Each number is 128 + 32 x the weight over the matrix's rms, rounded and kept within 0 to 255. Layers, rows and columns count from 0.

# layer 8 MLP down (transposed), 512x128, rms 0.308, rows 113-125, columns 0-127
[[158 139 161  60 131 123 123 161 168 120 114 160 157 191  83 162 141 123  59 149 153  77 109  69 106 136 121 133 112 204 145 117 149  68 142 154  36 179  71 146 112 140 128 168 126 109 112 118 144 118 172 128  73  57 173 127 135 129  79 136 160 128 124  88 111 165 140 165 143 111 172 136  90 147 120 148 173 119  98  86 113  72 189  89 146 128 141 217 158 125  80 126 105 149 122  97 120 167 173  89 121 111 129  99 172  89 127 155 104 169 179 136  87 142 139 163  76 123 179 123 161 135  87 153 106 115 112 112]
 [124 133 105 162 126 131 163 135 126  80  56 127  64 102 187 119 119 164 113 104 127  76 140 167 136  79 139 125 111 173 139 155  88  67  73 155 103 125 146 184  97 138 124 134 164 110 120 110 110 183  95 136  48 114 138 142  84 117 140 164 152 147 143 147 129 131 122 197  99 172  96 105  69 161 135 116 119 137 149 146 119  98 195 165 138 117 201 148 129 153 118  81  99  99 110 105  63  25 144 149 115 131  88 115 135 147 103  89 164 155 117 215 165 144  79 135 117 181 134 132 120  99  88  99 177 102  98 159]
 [141 118 156 136 112  57 166 177 111 123 147  87 166 111 203 129 104 101 206 104 173 121 167 162 131 116 158 151 104 166 169 145 177 105 118 123 164  96 126 111 142 128 169  96 162 133 203 121 112 181 132  85 140 136 107 110 113 142 133 136 120 116  93 125 118 146  98 116 156 112 128 187  98 131 191  79  77 142 119 103 144 155 121 172 152 130 135  81 138  58 175  40 123 156 115 149 129 136 121 135 113 145 142 173 100 162 121  70 133 146 158 123 111 122 161 127 136 123 133 120  99 111 129 100  95  94 102 141]
 [100 131 202 132 100 126 114 128  69 120 120 132 162 165 131 141 188 197 135 134 161  87 103 142 154 171 105 153 112 169 156 154 179 176  67 214 151  94 125 114 164 101 163 194 136 129  62 122 137 128 118 136 142 129 109 163  39  79 142 141 138 217 116  99  89 113 127 125 165 119 147 106 164 152 142 108  96  98 213  90 126 133 120  84 105 100 165 123 133 130 145  99 156 168  85 124 123 141  91 136 170 100 118  55 152 150 105  94 113 113 167 168 135  98 181 111 179 114  79 157 126 106 138 128 128 117 123  81]
 [114 206 120 141 123  84 116  55  52 162 170  96  81 137 137 140  91  90 178 160 101 136 113 157 156 123  70 121 134  56 128 139  97 171 134 158  86 139 114 146 184 165 101  93 100 157 159 127 101 170 120 111 111 176 104 107 134 168 167 135 115 154 102 130 172  94 145 144 171 189 138 160 138  70 184  78 171  80 128 105 176 199  52  62 168 118 157 161  62 196 186 164 139 139 167 143 121 116  92 129  84  81  51 165  85 202 136 163 193 153 129 150 174 116 101  80 152 155 109 112 151 138 156 145 125 137 102 121]
 [102 152 118 131  98  67 135 139 155 129 108 133 157 172  56 136 120 145 197 155  81 116  69 154  82 139  96 132 123 128 152 123 137 147  70 110 162 123 135 107 124 145 118  99 128 114 138  85 122 104  99 138 142 146  91 143 120 154 135 171 112  65 141  70  81 140 118 166 138 158 122 104 156 210 160 138 123 180 148 134 152 175 123 163 167 151 175 147 173 139 197 115 156 160 120 176 139 117 141 179 162 117 184 157  71 139 118 120 165 104  82 164 162 151 164 141 112 131 116 126  85 120  84 118 138  75 139  95]
 [ 99 120 153 129  74  86 126 132  83  96 102  90 138 147 107 104 125 142 140 143 183 122 152 121 123 147 122 153 122  86 127  96 116 113 140  98 118 190 111 145 131  93 118  89 135 134 164 175 119 189  93  62 112 181 121 185  91 111 130 102 108 157 154  94  91 140 122 194 115 152 132 142 171 174 155 145 149 140  97 136 177  91 143 147  90  99 157 158 136 127  97  95 149 124 182 140 112 136 104 134 115 146  50 100  76 160 183 139 148 100 106 153  51  94 120 133 153  73 119 150 121  97 183 126  95 150 120  98]
 [140 114 106  92 160  91 213 123 147  89 122 136 113 109 137  95 116 126  97 168 103  90  96  87 160 142 145 170 127 162 166 147 153  87 159 192 123 164 123 147  97  95 106 110 171 152 161 153 133 146 133 128 144  77  97 160 132 151 168 130 170  95  63 146 134 107 120 127 107  97 121 109 109 162 106 126  25  79 109  87 154 161 184 118 156 105 175 125 151 116  84 122  91  92 149 115 134 182 125 148 125 142  53 102  93 142 126 149 127  92 137 129 117  78 154 228 111 109 159 155 166  74  59 137 158 136 143 104]
 [117 134 176 138 134 138  98 177  94  88 143 106 145 149 118 131 156  92  39 149 214 180 150 196 120 123 187 103  98  64 128 107 144 105 152 161 157 105 132  86 180 142 147  77 160 146 127 143 118 138 142 148  39 227 160 151 101 138 135 125 104 120 137  94 122 152 125  36 154 183  92 148  80  73 108 151  66 167 132 122 119 147  83  90 184 103 124 116 114 179 123 103  56 181 119 182 119 101 194 131 152 119  74 146  73 122 111 101 111  85 138 142 132 109  92 134 142 129 109 100 120 123 162 180 147 122 127 120]
 [141 157  94 160  98 143 149  92 110 181 123 136  96  62 133 147 164 137  76  63 137  89 163 135 126  56 126 169 124 119 164 158 155 107 192 146 162  45 125 112 137 126  96 138 134  76 153 121 109 170 134 115  87  38 107 132  98 161 202 160  52 178 199 105 123 105 170 150 137 139  98 156 176  97 119 156 156  97 100 101 149 100 188 186 121 179 171 196 143  89 154 158 159 131  78 192  90 190 129 117 119 165 143  88 176  91 129  62 130 110 133  58  98 140  96 121 129  81 171 157 136 117 159  95 228 134 106 122]
 [104  97 113 140 133  96 107 181 140 106  81 150 133 138 125 117 135 148 171 114 163  93 112 161 120 142 177 120 151 139  89 152 150 164 168 144 165 120  74 119 150  83 151 172 170  88 107  89  87 139 113 124 133 198 148  95 111  89  88  99  83 118  89 153 140 116 107 121 162 108 154 151  64 173  77  98 120 137  99 171 150 123 149 139 115 147 153 113 137 115  91 109  94 184  81 116 147 120 143 103 100 125 135 146 149 119 106 145 182 114 121 113  87  80 111 158 104 138 123 135 132  97 129 156  97 130 147 121]
 [ 78 113 158 170 127 127 158 137  64  94 154 133 175 136  81  75 127 157 158  81 158 160 108 162 140 118 143 160 114  79 118  91 135 133 140 186 166 107  83 168 122 228  99  85  92  98 117 174  89 103 134 133 158  99  65  91 103 211 130 126 141  56  96 109 143 116  70 109 136 161  68 107 160  88 111 130 150 185  92 119 147 146 117 186 114 100 114 149 152 127 178 195 163 151 139  36 150 194 116 169 133 124 108  81 133  51 163 174  84  94 174 133 106 156 164 136 157  82 148  99 180  63  73 174 155 121  69 196]
 [139 141 117 137 170 122  86 164 123 131 122 156 176 127 120  88 128 137 103 107 103 102 148  97 116 147 116 154 114 136 148 162  97 151 149  98 122 113 154 146  85  99 176 126 174  87 143 132 144 134  83 183 111  69 221 129 152 126 108  86 183 136 136 121 120 128 127 114 147 146 105 109 132 147 133 116  45 139 166 101 187 132 136 151 112 202 142 123 149 137 115 122 116 133 112 128 153 108  98 170 116  99 127 124 158 129 127  95 126  91 104 136 118 174 139 140 150 156  82 135 156  80 149 142 123 139 157 168]]
# layer 8 MLP up, 512x128, rms 0.303, rows 114-125, columns 0-127
[[ 93 170 114 144 113 123 188 120  99 186 137 154 118 130  92 140 130 150 139 148 163  85 155 131  68  93  95  56 108 128  50 190 186  75  82 145 130 121 119 129 122 191 111 181 180 176 123 171 127 180 115 167 182 121 122 135 117 115 136 150 190 138 106 109 110 107 108 193 106 122 174 111 127 135 161 113 139 157 145 107  87 123 185  92  79 133 111 101 190 144 150 128 141 150  71 133 103 140 119 154 175 129 179 109 134 115 114 106 153 175 149 143 162 126 169 121  90 107 112  89 129 168 172  77 125 105 103 131]
 [133 117 114  79 202 156 159  95  85 176 102 156 106 204  69 124 148 165 139 170 146 167 105 136 189 152 155 148 155 110 195 135 104 193 125 116 102 189 116 134 114 123 145 167  99 155 145 184  88  85 101 142  91 205 157 101  86 110 128  92 123  93 117 112 170  97 142  81 124 107 147  85  68 106 143 115  71  79  94 158 148  80 125 117  83 130 145 100 141 133  86 146 156 140 104 150 153 107 138 123 138 144 190 158 143  59 127 194 168 107 162 150 176 155  89 101  88 143 139 150 155  97 127 138  96 164 150 137]
 [ 90 118 156 136 139 128 121  79  89 178  69 161 145  68 104 125 105 134 121 108 145 120 143 131  96 132 154 106 131 144  98 149 150  84  93  79 143  85 118 100 167 122 101 113  52 133  63 150 126 122 140 168  82 183 153 144 123  69 132 123 160 119 160  79  83 146 161 108 129 102  52 179 130 128 133 190 159 131 141 164 156 136 184 174 129 140 165 142 148 155  62 139 191 126  61 135  72 171 143 204 100 124 101 167 131 151 157  95 132  99 154 109 148 124 113  86 171 143 113 139 114 134  90 105 138 223  94  67]
 [126 102  70 104 102 106  73  97 166  86 130 166 116 106 184 135 132  90 160 127 157  81 153 162 142  90  83 186 108 104  90 137 132  93 202  67 147 162 111  87 143 161 153 153 120 127 117 156 137 171 120 148 114 100 124 170 107 166 165 138 155  87 157  98 134 141 134  78 168 171 116 125 104 142 241  93 143 164 102 151 135  75 146  68 142 149 120 179 163 190 166 157 127 140 148 109 132 151  92 113  97 114 128 218 125 119 139  86 108 125  88  92 119 191  89  73  85  72 141 148 144 104 123 128 166  58  81 128]
 [105 109 114 156 104  94 131 138 136 155 170 168 132 120 103 153  91 132 123 204 189 124 143  91 131 151 123 126  93 112  76 106 148  65 146  63 139 181 148 120 105 116 167 139 111 163 145 158 114 117 191 120 109 127 125 103 128 152 147 142  86  86  82 105  98 114 205 100 101 115 164 136  85 149 135 142 141  89 112  77 168 102 127  62 181 122 137 146 142 190 103 108 112 133 164 125 156 157  86 141 203 118 175  61 176 134 129 124  93 154 165  63 121 141  80 165 113 119  84 158  90 118 209 142 178 138 111 177]
 [129 180 184 151 103 109 106  85 146 122 115 144 149 137 100 120  87 140  70 109 149 182  75 125 155 141  87  82 159 150  72  92 125  87 124 159  78 150  98 151  92 106 134 128 145 126 169  79 107 120 104 178 113  94 117  89 139 111 139 129 141 125  75 126 160 189 182 142 104 135 130 109  64 115 123 186 147 155 188 137  93 160 145 128 163 163 113 117 148 151 115 151 112  78 111  74  88 112 104 135 161 113 155 129 151 101 169 150 171  82 108  72 103 154 123 105  71 117  93 150 122 159 100 116 157 106 179 159]
 [114 139  96 130 231 101 117 124  87  93  65 113 121 137 129 204  95 166 155 105 135 169 108 104 163 131 105  70 179 127  57  74 138 113 117 112 138  92 130  95 136 163 187 178  94 140 137 103  96 142 162 165 134  73 125 181 141  83 126 141 137  69 136 154  80 139  77  99 149 114 157 131 160 156 107 139 156 172 183 147 124  82 140 114 120 148  99 102 118 139 104  87 127 133 202 142 140  92 151 143 134 122 117  94 101 104 177 206 103 159  83 141 140 120 112 139 108 105 155 143 133 145 105 108 153  51 138 186]
 [110 113  64 149 126 171  74 171 105 137  81 122 136 130 179 153  98 134 105 149 180 181 132 136 150 145 115 128 159 140 131  97 151 192  78 124 107 192 153 119 109  94 105 117 147 159 115 141  81 126 152 127  47 150 125 143  83 167 163 162 129 181 173 155 109 164 109 111 130 120 106 140 106 127 170 139 153 150 130 115  74 125 145 144 170  99 109 113 174 104 137 156 171  60  90  97 126 126 151  83 158 158 145 171 138  84 152  45  59 119 121 128 175 112  83 112 156 126  86 141 142  98 125  98 160  92  78 118]
 [ 97  87 132 224 106 138 197 108  51 150 155 103 145 183 101 166 136 188 137  88  94 128 156 167  64  43  74  97 115 165 105 132 105  94 128 130  73 142 147 125  89 156  81 145 116 121 117  98 112 188  33 145 136 113 101 117 137 132 145 120 172  90  51 155  89 128 132 149 176 151  99 115 105 110  81 140 185 141 138 128 132 124 136 126 150 118 120  99 110 135  90 139 175 128 128  52  73  80 193 154 138 149 126 182 150 122 119 157 133 131 110  46 158 148 142 150 149 131  95 130 145 141 109 105 107 152 150 139]
 [154 133  81 117 132 147 113 124 141 110  67 167 135  98 140 138  96 159 143 152 128 105 144 103 158 152 172 112 140 152 119 101 107 139 133 147 136 108 130  64 149 110 156 145 136 177 118 129  93  98  99 102 109 124 125  98 122 130 103 157 112  63 153  87  92 110 122  84 117 162 105  90 142 108 110  87 105 149 105 128 131 130 100 131 142 134  96  90 116 135  65 109 198 114 128  97 152  68 118 189 171 172 103 182  99 124 151 115 115 183 118 142 102 157 143 156  51 139 111 112 162  98 144 165  94 140 173 103]
 [145 131 160 194 143 213 187  79  84 124 130  91 169 102 119 153  95  84 156 142 142 116 105 133 155  87 128 104 107  94 120 210  98 165 132 138 118 162  97 156  39 127  73 107 133 139  99  85 142 139 114 172 141  54 112 127 156 141 192 147 154 113 153 129 145 132 120 114 159 138 165 122 162 116 150 100 139 118 159 119 156 121 146  32  94 127 127 103 140 109  63 153 207 145  90 165 160 156 132 173  66 147 124 142 120 100 166 133  68 107 111 104 125 121  86 147 157 177 126  88 192  96 156 115 108 129 173 114]
 [ 79 147 127 112 111 129 120 155 117 125  93  74 101 147 174 121 115 205 114 198 138 169  85 127  92 117 109 112 132 105 101 123 161 111 118 130 105 128 150 153 180 163  74 141 112 158 148 140 122 126 148 169 185 165 134 164 106  93  70 123 165 140 167 109  88 145  74 102 135 156 109 144 129  93 127  41 147 125 109 131  78 147 114  91 163 121 124 157 156  58 135 120  85 118 126 108 142 111 163 105 141 136 145 149  76 139 159 205 154 108 104 151  85 107 105 122 129 115 123 202 168 177  89 101 140  83 125 157]]